Each number is 500 + 25 x the weight over its row's rms, rounded and kept within 0 to 999. Layers, rows and columns count from 0. Numbers have three digits each. The size before them is the row's rms in percent of the matrix's.

# up: layer 18 MLP up, 1024x384, rms 0.128, rows 213-279, columns 320-383
# down: layer 18 MLP down (transposed), 1024x384, rms 0.186, rows 213-279, columns 320-383
# gate: layer 18 MLP gate, 1024x384, rms 0.121, rows 214-279, columns 320-383
up213 098:518500495469521490480508499503485542509479504527517503491532472490512478522500493510473517532511512500508533505513479486515480492502483462503481481507505529480482463513510514486507464471487505
down213 099:484529514477497485482517481529508496481513523477494533551520532492485498451514498478470528478472497485565524502499491491454513486470473536483512482524525498477486486496514504454508486526488524
gate214 108:479473483540496471482476477458505523518497515488515499498530498463536497567511508459484479536539491505489504524512522467522480473493502463507511487492490481525506517500496511530460475490478501
up214 110:513509510551467467517501506490461462506513516513434469530565490486516564454442482481493524504477494474462496502490521500499517516508515528522507506522500490490491476558500503546475498530560530
down214 100:515510514472490534492550491493562467482537512512509515500485498563487468504560521513502511448524496496465447452485504527475497522502483465487541540531486520507530498502507487487509503513508515
gate215 099:538469513507494481523490520486494484460483466510539484466514524489519511482482510518516483497500485540528538490485478521528516491493513494514489504505481522540469528499480524471499500487454490
up215 101:506496471528494521519494526486494538501478476496483488497560502498511548538499554542548502503492526490495522475481505548508480490490510508509458492483530486465521559492498489486495488465491491
down215 104:538484500521483492490504458483467459447476514497503477517496483458498474463490508501482520519476538537488505479479490523480481507539477490486487489491511507534515520522511455537478533521521496
gate216 099:493515467471508541436508461485480473487504489464490482537504453538522519507482526505528499518518531431536533503502486525445514486493518465491534523493549466511547526558497443510478498519480509
up216 094:521486489523493477483526523482528487497523522480545512496503497498482542446460502490552470489488482487500506518489477520518501520471524506503483534508481456517564499534470452488450519488525483
down216 097:548514517552517475465496441531489473478542498479463518482536518461452491479505494515480509502459475507516543519494493483523492484474499467485486547528475518493478498489489511467500482494442501
gate217 094:462478492501521447512499476532547475463466512535530525505463494507459491513513531478488476499471511475533524485489486530476550520494485485533497526519511531521486537486537518458522494519515506
up217 108:480497420504528483504450469507490492499510505478516496540475499455510531501523513517536494495484522532486520490488484526513477516483486528473522519511501527541503485495434516477514486496524498
down217 098:534532537464514530475510512482499520496459479462558534492503470508527506496513531488454502473562511491519476514564515456535513546506495520534458528463491482449504490514489490508523538502499474
gate218 103:470492486495528511498474483511502441536499540530509529511526457487532538478478500548463532540512505445493480523535486494476552519516485540511510486498491503497497488455513450519503571478527500
up218 103:476487441453492559520490484471491508491477491536495533470479515515510494513462538568501481477514487489501478484487523513479535489493525419538498507501535476469451488495509502520527548512501492
down218 101:504504487483519527490509522513511458525465480520491535470513568505566518496510506479510481536510497507493522491489505497523536529547466503445493499498517518497500505468553516494469509497440522
gate219 099:512565475492545537462493482495493516553514505478525483498458493500491501508532535518465502491512486487501559520461503549532491474508537518505497474486503522487471459506522529476469463543511525
up219 097:495477527494485529496537458473491499467522512479516445465523442483477518532533537521500520479518512515512472455505500508472514502549513506481485498516477518525500488494502509520534481433508507
down219 094:445507529547496455528525505537492512504497514538518496515485442455503545525525467501514484486521496472498471503514482484441484542534546524546500474526508511507554526478441490521496515537519521
gate220 101:550505463515476498508478483485492491500538546527485478496502512546502471513477449509532549481508519508495512498512534517522518505461527521515488536533509475500552507505512505479499508456518487
up220 099:513436465528541525501505484488438526531509548467483522487477510525529526493466475522488512478476523496529518484499502491478539450526490509498475570519501506489528519528522504492504491486455466
down220 102:485496542508481467494463479495516493496519487498494439489498491482467516461505516513495487485484509496519498454482487527525520483513546472536514479529530488480520539488504496454501500461475475
gate221 103:491509513498522543493493491522517556506528503493488528475497492511506509501559520479486550472497543482479549519495458497470498520493536498485473498511542488556550489458489484456520466471543507
up221 106:510502516495527505519476507505527543514524489486489483485497510516487487472497537484450504494500503476481543513520450460494467484500484521477514466518519522523485497492485511492517478462519491
down221 103:538507502493519516479528540537450532501451514517480483431491533487488518473490523515494516515546476506492527486469511456519513504485501474512524516503555508520498519527487479497496531465463475
gate222 107:539477505511504539514489469469525462482451481496490513483514486495541484449527499502470492542504479477499521485517494498484482539498501493492474527489521496557512456483513528451538507504526540
up222 106:497521481455518539469502512488528459525487480506510534506444495468522504498506500510510454472454511472492513514513487517572473507480487476501502494474531464496515456526524524496457552532518506
down222 102:521534503487486502497526504493482504501498497519498472455532523475512553497474448536529487516478482518513532475474521472496468487496484477445554521502526500490473541533497487488501485545492563
gate223 098:518535500499465455529493532502473528478491540466481503518500518516474512558485496499521484512501499522456530513499482473504469491505461463529488476526496495515466469484508514510489480520484475
up223 097:501539477507539493456492475478518483506530521485473510470513521548451460498523513481496511520484461508504549509530558526523519536529486499540486522494457476500491511497496532565549522548439523
down223 101:470476547480513497501502464467529485469481487491506532496475490516563492496492492532502494494533439515481478498521515445495516494480487519521473501477512524512484491491502518523523501497483459
gate224 102:500506490476534539495520504522499497493530497490504505505494525498504469533480484469520487456500507458497477539482502544519501469485474490528508473513482505486580510493482462515505474501541551
up224 103:524493546520498485513459514477481470470480514510556471520526511522518548491524488523502508475444475510468519525477445500484491483473530507509505483491478491460470480524519510459474489457489547
down224 103:491467458509532521533477484508534542523487505482511482502494490522464469501504475479466499522497475515527510515494478520522498488539514492453509519502517524453427512422512502486526504476482509
gate225 097:518496514544460518480532544457541501554467505455504493514504486532486454505456549492451474532513514477488477491450514492497417446446467497501480496483507533481465493528476515479535493472503476
up225 096:527520509500535485534445537494487543502498503491507477528486496525438528513541517458477474501499521483487463541524457480502517500511510504486501525486455488512528493462523481530501518496500466
down225 096:501518510525493496483512463529480489500460528507496484518512476496501490532514439521502487492520474508492498456485469480502519525522539461468487496500523473480541457516486508494479554507500544
gate226 107:491483526479526488513527433469522479500499515457541476498474475514501498509531487498515463541584484441437496484497507486524519459472508482532479479492514434477500479489485519482514503533541531
up226 100:513461540511483493503483523509522476511470481520503519523498498502451544518530564465498446527513476502505519494511483473485515508509473488482519491519453508519511507471510431517515499487490545
down226 088:489488515511514513528514484503484468489443510490534476474488453457510499483500509517473491555554513487444523501452525508538487513493461478497492509501519494472500465543480546456522493535510531
gate227 107:505530472468514556541506490515513502525452503499517458494490466519465508491501525548451514527478545501439493493517505506446499463469465494529463476490505503513497519498514535555520515489505526
up227 101:496526519521515502508522492488451522527456505509493464507475521483486508513506492525489487473466511477479490491509511510495481505517545493470496475525481489519532447519534508515467524450510512
down227 098:496569458505534508471480523491509495554524450490525481513502489486508474481549495526536493558515474433513495463487472500484514541511537572475506495502467521474526499486493524535508479505443488
gate228 095:500538501509491468493512508497480500450503514540493524487530530487484514457476533435516473564489501500504514505497498505493524540518505481528477526547516480492511498494469539536511481506469516
up228 097:493544502459485525485458525507519518521489493526502495472488502519504470506532501499438502499509523505494529516485542473530476533470482508506504494522505550478519456482495504474491479519494529
down228 096:535534480566519528492546481478511510466494511501503488519536519482511504469484491497465481504528467482516550501519501483493508489488506470450461507514540502503471485508535568489503471506480513
gate229 086:510501512482507553494492517492502466500502504442478517501461496530520533491476507492480489473530466521506447513497512519473483531478505530474481507480437490515531472518507498522511499514497491
up229 087:457489545499487509436480497499509541445485506520514495487501481480517499508502505487537505489483487482486548478519558496511526503505482475524542504490516501501484542472504504466519460488459480
down229 102:547529486498531496518522509523500478505529502492503502496522464509496526489480475496466510449490523525475470506480497491497459469516489526492483513527482506493495475521554478501506549537491511
gate230 096:502535519533494550502457541491455502525538470464540495481481479479489509534514512521473463526529487498537506560460471533466541481448527519514498484495495529547531523470538520483509496509524553
up230 098:499522502509474481518521506509460491480486514533488496505514514492487484495545492462516518488461471533528474490542506517453469482516517495496512502499465464475477477508510486512487446496498510
down230 099:485493492496506498529457496497468483524489473467533506523513480508502537510502503542537473456480471483473478494531504504488503443429514435509472473478518560488513509484513532540517484512514506
gate231 096:507508504487516483534447486507502474495500479513480495479487487510494505516469536509458516491520481498463427498493500495488505464489484505480447540486466505485519507486485488488501498481502481
up231 101:471503506563459561513513477482498498480488495476495520498485514484529506469503531464506530492477501540538508513512503502513481486495520526508510480499495466475477503535494483510489515494517487
down231 101:503487522487494503493453478509539505496486538523467475493484506527486496488482514534482500487469523488499528476497514468494494476442490536477495523516463478468465489531506508536468479517464473
gate232 094:503502497502482504500492470481460481484496522523471534502530536470484478498459528491484498509527507503507464466493486541498534496532497530534482517525537541527466471493509499534489526516478484
up232 092:521509480545525497461496538498482473495505445500507506494507551562497485485476496511494508437532498547487486482473498544526509472480494510497514494518541527490491477522501514556474506558432514
down232 098:494526475487480488467488500475526456473481517485500496492481530484527468469496487496503508492481479481504533507488474493508552533540493491476500492483454539540454474473559514504526467514468495
gate233 097:511499549505466495510543512513507481517510496508513533537496483541525506527454481521486477509496499477516552503493482478546495467457474484557523514479486509476485471493513521474497511463460494
up233 101:496487521502513522521512510522519480502461487518448480490484476473519527516480500521469519505463474486491514535481529480498509460470519508523457499484475508504465505484516518512537486499509527
down233 101:510498535505513505475490532496516508535493469498486491463513559459532525488519569538490478477445517488507526445508512463485545503508486466484499498536506503512438460508528497514484536545517526
gate234 102:471535489447509513515507497495479500512489481466510517502526484469508523515486540478501521551510494462491506532460499527476463510492503436509453500498541541538529491514536524521456502484509485
up234 106:504533484470488500480496540492511455562495492531445443495540520532573457468513508508508535526493461501541479499498510521479466499502489491524464537497514505546507486494503475486511486483527520
down234 103:522484485503479523473489488480506472521496510508511478492478462508514509483512499502455493463522509473503480512507519534504491439505443548497535507529509540514433484500558510467501477531498544
gate235 109:505503447564456485491458466498512513474479525497485496465471484511510493502482516505472520493470499479462505519514478536537536493505551498494451522474528496476489495497537524497506512498508537
up235 107:490459473516502517479514459461489554504479523534516469522448511519492481517469522526503505478472467442460512475518471516480473536432471485475493500500494461503527496503501444508527531518542540
down235 104:454480536517484483484493472519532473519520497489459476511465569491453473510512490559488541480492500477492506538518477493533499497505498502518529506536496471484489494479515493483472480507516494
gate236 100:545503491497496525515507520517461519499480499443454519470478469508466469504490504497469563488462472477513529487491557477526490522524520506465486467489539525538521558481489512466485525514479553
up236 096:537477529478501527504491508509478543532469491511517518499531470530488519537521482471488498518461526518516491496508517484460500559503546489512514472496486481489509496479487423511468541487479507
down236 094:545483515486511524480506492498501548536510500514476510538474458491552509477509518518519559527506552543516520493527503462472522519488463491520526525500549512516533513498472498473492498469509483
gate237 102:527500503471534502554488516488487484485513522489501508467484477491490505526475509485528570511492442507483528512543478470521492524526534493526537500508513506481520487524517490517514525551504471
up237 104:542527520478520489500520518502494470519446518493495492486510479506478486531508459502527467462532467478505475527446515482463446501495512516462516476484532533517529525470511508498500474499510515
down237 105:470500517520510491543481451500497502540489532497521457551558466511464497521519525528516501502505464449514470479484496443499513492502554534463483506497466502489526487483473469521506505489511463
gate238 101:501498494496437514533496519519475525515519542504516508478494489472489469478503507514501579462507512496514454498526530507477508502479511493531515520505467437489525533513502543539459488499488507
up238 102:536528595475493503518497547475477506517505511494480494534520545502501537497489445496526523519483480506508509520490480501500534469500491518491472496508555501550483516487502534509474535549522482
down238 102:471506512500498524514454502511487463509472491455500505485497464495455494491506481467524513483480458470541508475491490519505490487502496507491524468517508507489554469466471510512486484505529486
gate239 097:511477469525487518522483524511495480500471467491490499507496497492472537509491508525531532507492538499505494510492530481468488512463533524506520519469520526497497524451455505536514505508461491
up239 101:522480513516479508472549493451513490551504522534500499498446500494519493479488486476495452501472477490487493498468534519484518473503551482509525476477461502517538502511454496529536545495515485
down239 098:505514460481486497500490483523520525501528489489487457523502479482564521513452533530536487525482508527497501527478528509500522535490535517539460490529480491525547459502484546501486442551488489
gate240 100:508523500549471475528530462510444429485478524527475499433539496564482490495483500504536558515544453486498527516499483489539488518492517417487505524512500486461481497471466458536479482466504500
up240 102:507532506490490522515495522502503486464532492507479510532483534497555535470561457522497519532477512527476509575481561538494538471459498489507487501513481507517474506541518515484516527498432481
down240 101:476493504524489494494491506485478509541477490532542541575501452532497522500511500498508529470495523448507507518512528508492549546485529559526515496493469535502488462491471503499552499495523488
gate241 096:536508498519531476487497491499469492524460532514506527528486499503514499489525527493553527512454543497528548473529442461487503494512524522491473522508498493507503541484580494486492481456505489
up241 097:515522475514510493507514537479503495520498487479528487521538516529511467497496522473530461544521508487515510491525474522495456511493503491484484505494460525491470514477523529504473528478495562
down241 100:495526467519521481485439497501515530495457490496458526494523491503515503504498570517495533521464536458484453450524534486512495487509496512513531513524500541501449478467509516517496546476507430
gate242 103:478437484525462474493459503524545473514456498551548511511476490482531469498566456447495490535478502495505485514528490462486489484517514509492493514543454500464560485529462500493464496460510491
up242 106:474482503487520521496535512472501497520535478492503456507515510499455480516454526480483502523504534474494480455494518452491483516491502533482508484507459473510489521517466512470525488492500545
down242 101:444519514493546512517488481470493472488484487494508525495539485514487490499541449528507485484482466463465497528553512473504483429481488517484525491500484485464489497497512527442522520504516516
gate243 102:502514510508463498502496505481494479544501503499483499470515486483508486494471498496470482502473519483462515509553484551508458472545482464505490482508504528537479455485488530425473490522538467
up243 102:442541515450509531464499500530510519528498488516505474485468496490503497481459508562476504508480515550547491547515517570466469501465484509546500525513475502498455473523519519511459513521497472
down243 101:516518489502497497500550528505500523501514525523541513505591494504475485508561469479515534504506500473510520495488471547514534464519465491474515475473496490443491490496479523504509494503463504
gate244 103:500490498445527490497466504515470524465511552506533471503524512471515522511477471483537509487531556493496497487506469552476508498499520531480546524495492491492471496517497513475519494526506525
up244 105:461495534512510509476503488462486565494492493514470496491476542498508510500483456478510488488514484469502474484486518497447469497561557460517517512501515526520492530493506515512490561532492505
down244 100:495469512524554459458482505525483517485503493493452510522523496499481478502497568469515507517512524467535536502539533514464458516463442495497496460495498490497496487480521494531491524507549519
gate245 098:468495507515472471506514478473491505542474540505490479458468467494519514514506517511499505522520476497489496469506463511495487517478484474488492512524480514514498491499492496522503481507517493
up245 098:484516527509532498506530538477498497472450461489486457500503522492487491485504500534514477472467475483529492511498459511517538514504560534493506518448448500513528515544581516468495504484525512
down245 099:501494509477512493501501478485487461496514482511505491510507478498485487496476530547482540509513495569486515477516456505518481481465505478467522485523493447506523474503467514497485505510458548
gate246 102:521497507494483540461511501448523457524507495465485508476509475483485510461472505481532504521514493452530503540508558540486565496468537501501508527479461505516504477475507461519520536519492522
up246 102:542497471505478506526545494519445493515491522490510513478479490487510496517505479466497479522514481519461522489522546529523512498513506503497522533523507488555502510546503513506500516528519481
down246 099:462476458485476514502520541494478539458504495497514487470510490518541491502477494491529527500488506466503543506508527518476496483503511477504499525506453478490492534508495499492552507514491489
gate247 102:507517555477523503521508555503449465516509455488475502505465540505516481524546509485517494552496511535473471525505510484483501472482521525490481520514534503457506490494509486536478511506528498
up247 099:501481522537514491480498447476515521439496488501484573538497509475508465521489469477499496499543469494467486540492481483510438518478494490516472513465500516465518467481499531514478462492488520
down247 096:571479469487477484469542513496499474504480458492457514465480483525514484503498508513521492524502459529491504515498519532509534487501526507474525501482489516471488488570506477498519545528497583
gate248 102:492534495502502500517519465492497535485576533519503492486529486511480462561501493498453539462502460503477490505503458542446500510484471500487512471465552486487481487536530507571527493485520511
up248 100:540540478534492525461544494539526471508476504476478484532485492504499492494531515492461495530457517497502482471524492520520487516446478491507495502518565478495476463502498538495511487472499548
down248 100:515490475472510478484453483491488551463517481483502508498517527494494490485470480506526530527508504473479534514520548548454523539486487492489510522536517503518537474500485499494532498491495499
gate249 094:455491518480499517505506493451476530470520515505507501525463487493487520519459474470518465491451489521526503462513487510543516495457507484459457487527485475499491512501489458477500529529517471
up249 094:491485485535558505477515537457486479512527537514495547501506488493486501528470520512492525520530485531493489487484495547493470506445533492485477490515495535554495497508448562492519459489529478
down249 094:508506477478476471494503520508488545481521495493511512474541490490441542512504505512471493503502545519548538514451513468491458519491497482484528491510506511453508503520486486477509550510504506
gate250 099:550494491484471535489550468542515520550503507498487485467467490511463507514520515489523477488485474472472479493559544490522483515547478541494492455492492499506490497488480482518539547475509543
up250 100:505486498439536490522528496465495510452512440504505515496537525518512533464514502496520524523489522504498508524477517505451510470503478506500485475511506492533486499536492517496480506485473514
down250 099:538530511509475478509472485515500485506495465491494543566515540509501546532481507496473522513484487481496498455500548491427502510491469531524493496465484467502509499461476452492501462494462524
gate251 099:472499480502423503511542467499477522492543535506520484514479497491498506502533529496490539474480518480501476514498461458546508497455476488527469477475497524498495514522502533510481477462534508
up251 099:523479474528488532489535495486533503509478522489468513502530530529501512462500501499508498490521487523519474504463557519447503452495517482457484511495502455505519521488492536549484529537517534
down251 099:488541467495507482504506496510525509523486470493527512509512455500522496554498487527487489480473513549514505523499518488506492507524478430459497489470466501483532482530513507506481495492502476
gate252 108:559497499536515483516524515443455502538499493508492541517475477494485501476476453535529514510534500536479525544496451481500462481526532493517499479476474517480470540457492545510521481484500545
up252 105:501480514515557453508515491542486480468548468516517536475520484507526483525497478523534486496523542457478492538485501471518534516477552504511490475538502531497521493508517547521499548494501526
down252 087:506547478484462477500513512510487485491510534480465473503519483491448548499500517486488522481481463490467497490493486477476521457446471503488498497471482474486503508491484493500532484516474489
gate253 101:526493450490471554481414496530502521550513549568507503452496540505485503494496475507531503475493492521468483505526512508513498472477510468488575490516460488491520493561523486497430487512536473
up253 101:490519509499502510504502501542499488532495532525508514527482541525505521482512459519510491539492505480464498477481550467483533426538515480499518531448489531486541480523496531481478518490464510
down253 101:492485490486520504458510533502534477539481454528491536498552504537480496502542511498522508465471466490525549468503506472521501473508486474469500567508466517511494508469521445474485519514513534
gate254 100:486527506482469512512447557532509477498464483485499532465503488512498538479515491465479508459536505531469480517449523526495515500517501535494527527511506498523473464504473494476469469528519524
up254 105:533496506486488510542474521518494492492493516517489503491496450528499463499464509483503473518465503480484460517529494529459494475462538508444483480461497471510500516477508500497541501522508496
down254 106:486515479504472503551498495518524488512477507494499520492498576481491510468526513483475500496477488542511522450488514483453511537493527510519493489491504521505509499531487529471510447481546540
gate255 098:544526495492497513452511538505472526491513512470499549478500508486477500501515479500532529471502530504485514540492494543510513503544554503504529483513476503511517507529548505486479475471517536
up255 106:541521509485559514460527501468516528493520493519496506527489486546471503478527507521495554493511514521467491549500518549491496525529511514534507527546500516497513509481529492483499458487511530
down255 103:496514515506540513436516513488511524465471488486516514479499456498547454501460516553513500480497507515537445522479489458443505545476510504495495559499522527548516495493475470460496531497502513
gate256 099:518508528487503521521524521500503491490531501500496518443519541513465458517486479499512494526517523489460517454511485510519518502537520543448520531521560513470510471529470505490480493503529491
up256 099:540497478515523499434417551504494482525490470498467479529518521546490501444473552529507508520531522480489514476490497507496483476512484519460494482509566484474545494508490497511507548515501480
down256 094:436521525456531511520514501485449483476499501523471502500533510520496442497505494492535460522511490478461521507518496472503497509483501555506474484575515473481483482483537509520468493468492479
gate257 101:488483515516491523502533510475523515499503495465471518553541477518501536474487499506502488531493507470515506490515481540457508580459485500466499537490568473443512522489505525549505487519522506
up257 101:488442497472493566545550473489480525516505443472509556520523519547489503542584543524468518514470502467470485514484464492506489504503491489480513526481528507476518467519539484515483521479543544
down257 099:508510506520504516451471517531529488522516493515522489546548488503477463474496528500472477506497488513506483492494487536507509517456499519544488459480536481497503545496465489499511498481470435
gate258 099:539473498491545493512487467460522463487487515510520536472497511460527500489473500488459484453483481487466476464541502528485453533447486495481525490491533458484515517521496566491493491486510484
up258 092:509535545510547520535484537498512503512470517499512525447474543497495511518531526472503501492508493509516486509492502466500473540477458477531517498515497496496544470484459496528521520534513516
down258 094:540505474515451492538517485482488491466493532493517472489549496489521472507499544506480474455498493474482472541533505519520493474497520474504534524504457454517513490512479456500521503508514465
gate259 101:506487494487463507512472480513541511528476558552514508554477478521481514498506525521495458497561445516523482493517480498498520490456489457510526495520499530526538542453483556539494478507520491
up259 102:500500489476479488505504490541501510441486540508495487471455502513463495517486526462522498501510516507528508512502503523509505454474503506499494455535462509475515558522514499465469482544505517
down259 100:506521475535514530546508510505463499499496496486493472460526515524453505485458506499512456527485501501535532469505477470502524448515493538490510532538459498486515520533482525509515467487540465
gate260 101:532466506542543455539493541479526521506512522498448513523521504510483503506460450505469548440488467526478492509471482498463517481491498535495517545518542509498513509504463480497510504504535487
up260 104:469541551494505493478497538528484510471510531520530519487503534499481456553502525514470486496498547481496452505497482516496475470502502503484439470492435500484493534459489503483473491465468501
down260 103:516562485474485518474484524524508484529520547537542510509512495486513553546494497515507539517475535487495438479497489502546496519503469476513494469515534530461545526467501468497463581484510495
gate261 101:540505457473460522503477489525462544472483521538513514534481477482519508499499482487501510489511504543488514500474530485494518513475487508494523486517535479514515483441527502536528532492522493
up261 100:527476502495514522476469539460500511468494519484505528509491467531506541494499528487512476475499495519480517545532515500476462487504495531513475510511489526496494497509528524525512489495521485
down261 103:499497510512474506496463557475510538539521470523482467485494548466490490484480516503525526518504516527520486486543516489502537496503491497478508482496497512493457516507449491516471521491432470
gate262 100:484521537512493492537518510535472495533530523485495487516487481517473524464489511478463564495505491504482517483515491461475449513533520481522519509543510500492472447509477491559505505522510489
up262 098:524518522522468510505501464506525511512530508481530489513454497493559492538512507513460483528491513497492504520484496495469493492531469535476485491506502501452478493494513506519526539523534458
down262 096:461528511494523522488485524484504456480503566474489481475517491471458483486504493508482572512517460487509521506474511493505467495509509507483514566504534515520487507512522500514501524507467496
gate263 105:498489536462546468466525494511474517507499497441489505516471537501499458501502530503518478500492532491487513500521500537470503500517460508526516531502505528462523477509463481467517555469479495
up263 101:511480516502493480494466529527530486505536512506491498499533504530479532491533482500480464519522551448536503477490482478485500514504525511502487532476460533490493490516502492504489524553512526
down263 102:497561528475519547504493500522495509472495494500487547508518506497529519494457438531530482503491506488516511490508498459471497466511498501520528472532479482518561518520449483504486504493467486
gate264 104:492510510469464521516502447508472496501513482503540540518509500487516494496476496499470521477514448498484518464466528532544436461520539514540509514490493473497511521525501470484471505537499457
up264 106:481498493433485501510478487490503519465501512481510553539530470494498507495494497502451475471507475501478556483514562496488475470456513473464503515496525500523511465518481449493509494529526487
down264 104:505464478469498494480495529505488514497504562447477503520484560459446477474513526523481503530541501447464504505521516505502493522483465499521455543498502503502500518551500456500499487502443496
gate265 102:525505506463471455508528523516526499502455490480570545488533478509499429465472520448509486457459460510505523506518468479566557474518474517495514491501539501484488456548503543511496470517514464
up265 103:461480429461524516466501454531491512466456484487495496536462509543493477537512482482513465485545536497539480516507502487472512561488523495481481487487534451474502534504484504443505495507522488
down265 102:520473472509505506531480466500443513472528488530493497440518487534525545460531465442499530509505488533489522481514538534517528467470520500487500482493529472463508519502489510475504508482511526
gate266 099:504499517462485503479497465472529504459491486521495520449507464535467476491480513519531512546535508493550481511483521505469522533537488518487453485494499507506460483532504541517503507467459545
up266 101:497477506517452497529507515521511481503510524499500515514496460512507506504492549533489505455536455512509453526515477520446509496483499520495492522504522483525472489492489486487536470482507511
down266 101:488472520475495462527487539542517481492547489512536513508513476479458521473517516528509498488485502503517475524490501509502502512452511493438537442510508506511426492489524558533523488522471478
gate267 108:517533509512479529507468494486488519496498534498462502502515501539503541534524510501529505513496489479503489502479484520491515480474501502489486555489519495510537476510487480486496511493489499
up267 110:478537478535529511485518481486525508528481546492496520478517474513507480543492481489495509495508526484529519525412507480501494474534506500502494479454488494477521485481516535461498490559523460
down267 102:450552486478526478491501524473544551492479514531515498524481411561503510489489441508487539499552458516512503502468534494480504520528524511502476475563517510501521481483502517512491500484484494
gate268 106:487441497458504536445512519557503511444482512534479510476528536461495494522476564534536478507519492500492527518478527467504515488493485466508481490492505477539484504517529499502512511507475536
up268 107:504513491536469478517504463537534478533530486512518508494531523531470500496556445477479533455490510491488500481505494495540491506515520510496498479503517502483526508489457484492464494535484470
down268 104:526487467490492520502462518522468513478466489508494461492533514486513498454502480509509500551446533530486480469487517488514508502497525508493504496543507505510548434507470514471526493471534492
gate269 105:488554521491456530523530520575510513531514482448498494472471499536518485466494504467485507492538517490510510522499465505510515490504503480495458463525492485507530536449518516516535477518456509
up269 102:515446498523502482501479503496524448464505513471518512508452504516521500441541497493437483509486505493516533505513467529464538510519532494531504498522512462502505496513480481542509503537474511
down269 102:498508473485479506511497543461489488514524495492480510502473518520509511540514509470461521469512491503497473483496549482536516446494557490573542492498533501483491506485500477545515493486498438
gate270 093:476473501498480513536506499493520484501502478528499516471505486465485496517498438515481514521489541485524483533457505464489536456476529514489499470494505506464498518530435542490485507493496522
up270 096:506550487527471518484514503459551484518502538466476546532491496478465522510484479493512499487466516493490522486511510488478514510501516509515457493514519465528511503489456529503486512481507525
down270 098:511494500479559528516526521515465516489508515517511483477489533486517543488484446525514496499484536491449502518507476502505501526483502544554506537491476469541514493490450514533519544518495497
gate271 101:489504482470485462492500499487462465479537536538490519492534503500538436483507505501457486508538485501482484519550501494523519485540505513470508533507484465537541472504540520509506513472533463
up271 098:469480487497465474490519548457522521518466540496516487492518462520501512476479520501496484541503445502499495479500520510482496497464504494507484492494487495460500556492479489492475531506490524
down271 099:487499503486528510482479502506522489488495507472492495493479525523512454476497426488508485478503451520510502478537514498543544541458535521501459493477485511480491482455513503473480511450478511
gate272 103:476487518512493458480524484452496490456504520476496511491500521486485523485495510499516479499488462503521501507477541471495473463494466510512512531517507500494507487521498524500478483482534535
up272 101:498487477505507536517502500511437511476501512507491526491500465472555526494456522517493489453482500518504478549533514480482498537518501529483485521473454470493522481471511473514508487456485533
down272 104:505490488485506514465492496493483492478555496494484478497521504494485516423455512487513473483492505472521514485511494538501464491494459512547457515495493484458490495487494521511532508510497503
gate273 090:496530540517496510500487507525497532528478510483494538528480537507470468472507478465505501516492478501485496468521488502481497538482464483516492456500475493485476525531506513498457524522526520
up273 092:480482487529544522508518501482506483489483453529526481469524480485489569538505484510553497455508576491514490510486524491513518547483519511508481523480482484534505487534516490525479497520486464
down273 094:514555552502539492492495482516500489540533535472493516488527467498473467532486523515510520500490461516500538486544456479499493496494480517456503515534480462486559487515440498490512478460499497
gate274 103:530505468519521520517512513507487493522494528533529523480492494530524470487467506487473490515505474482467504494540516492514469460438533537527503539478489520499497521454506476539559480488530540
up274 103:485482528504504511486471489517490507474529507513485478471526454462500515440487514502508539468498522526480444488476514506494492515527442472519476488515504470520556499523486489484535524478477464
down274 101:485483516482516499484503472555494492505478520467507483494548509534519498493485542508524465460461485493484475477503525491517480498511544504473484467441488469463483500496495579463473460477481466
gate275 095:528463494479473472472537479493496490548499531452473504481520506523518504526494496467500506505490433470513543490529498503510504475438507509474530510516494535474526496487490529521475457496488498
up275 099:500494520539491524494472512452510480511498507482486481522520478461504513541519497512523495509493503515477474450513481485490524507540488503505482536556462500527474465535490462527481506482540515
down275 097:510529506500555516458507487466511475488487493518477507495466521479485484464500554526508504461500497530523512504504481499430530511518461507470523475534530522486543518477469468489513546474502478
gate276 106:511490520480493440520495525489496519479533455468508481483508523500488546497501476516471476496538493460504498525482445453510534540498490488486506519525534521468517507500529505528527451519508487
up276 113:537536477518497462482518473532458508473532506481499484501532536494530535507487495466466472503495522536467526543467457495485505500513480527464522513458542484481480526481518497540457497498519465
down276 107:469511502461476511503498484525528529533487526512527491548461523520503486535468458535466469537497512508479464517498507481519520532489508457495469487472526515467491504532461551482488491489459509
gate277 107:505486479489478500450511489548463535496491486520546499513490526466533535487482457475484477508536462509510508511502514503549520474513479508511423494507467452522572428521522495492500492435496488
up277 105:504479493505489531477530510493477536527472498488540453486542480527476502468489570477489512513522502504501508490481510492486506500553504506491494496514518491540536488505513482491483526511528513
down277 104:499556461464521522511500513499467518589482493454508460464520457469466504523514518559478486515511510520484511496494505479524506561529496510486520511522461508457508523512502529508482508470467470
gate278 101:521537459495482529500511512506463451483498445517482540485536480526472472519482489497476497525515478517507480490504501540503530524512513480471513495522479528521533551486517508502539518518496474
up278 105:535513489505491511495500492474482490533522501498488502473523458526479463479516455525517530513518511523503517478519521542487533534518569529490498504517477475537536479479494477500492528497458507
down278 107:445532511536525449488495512522515510518506517555445548506522499492499504489530455518527508484535497514502516513522484530484514517507529525474497523459476518559534491544477512518543579495515543
gate279 093:489557500456492482520489508507483499479508524486484469439536455491471512503495468508473479537488494477504513508492509508527491479551549473543537487496519525507518510491490539503457517510520493
up279 094:497484484503515498493550498499511497529504502502554476524487513563470474506549508488471520446520503497492471504475472512515499489484506516440533486502515461519501508511512517502497497499547490
down279 098:503482492491470477479459459522544525492510483496490463518514510513500441504479459471522482496459518494478502510547500495477470473496518519456509491482468493480487482528482457487510458499522509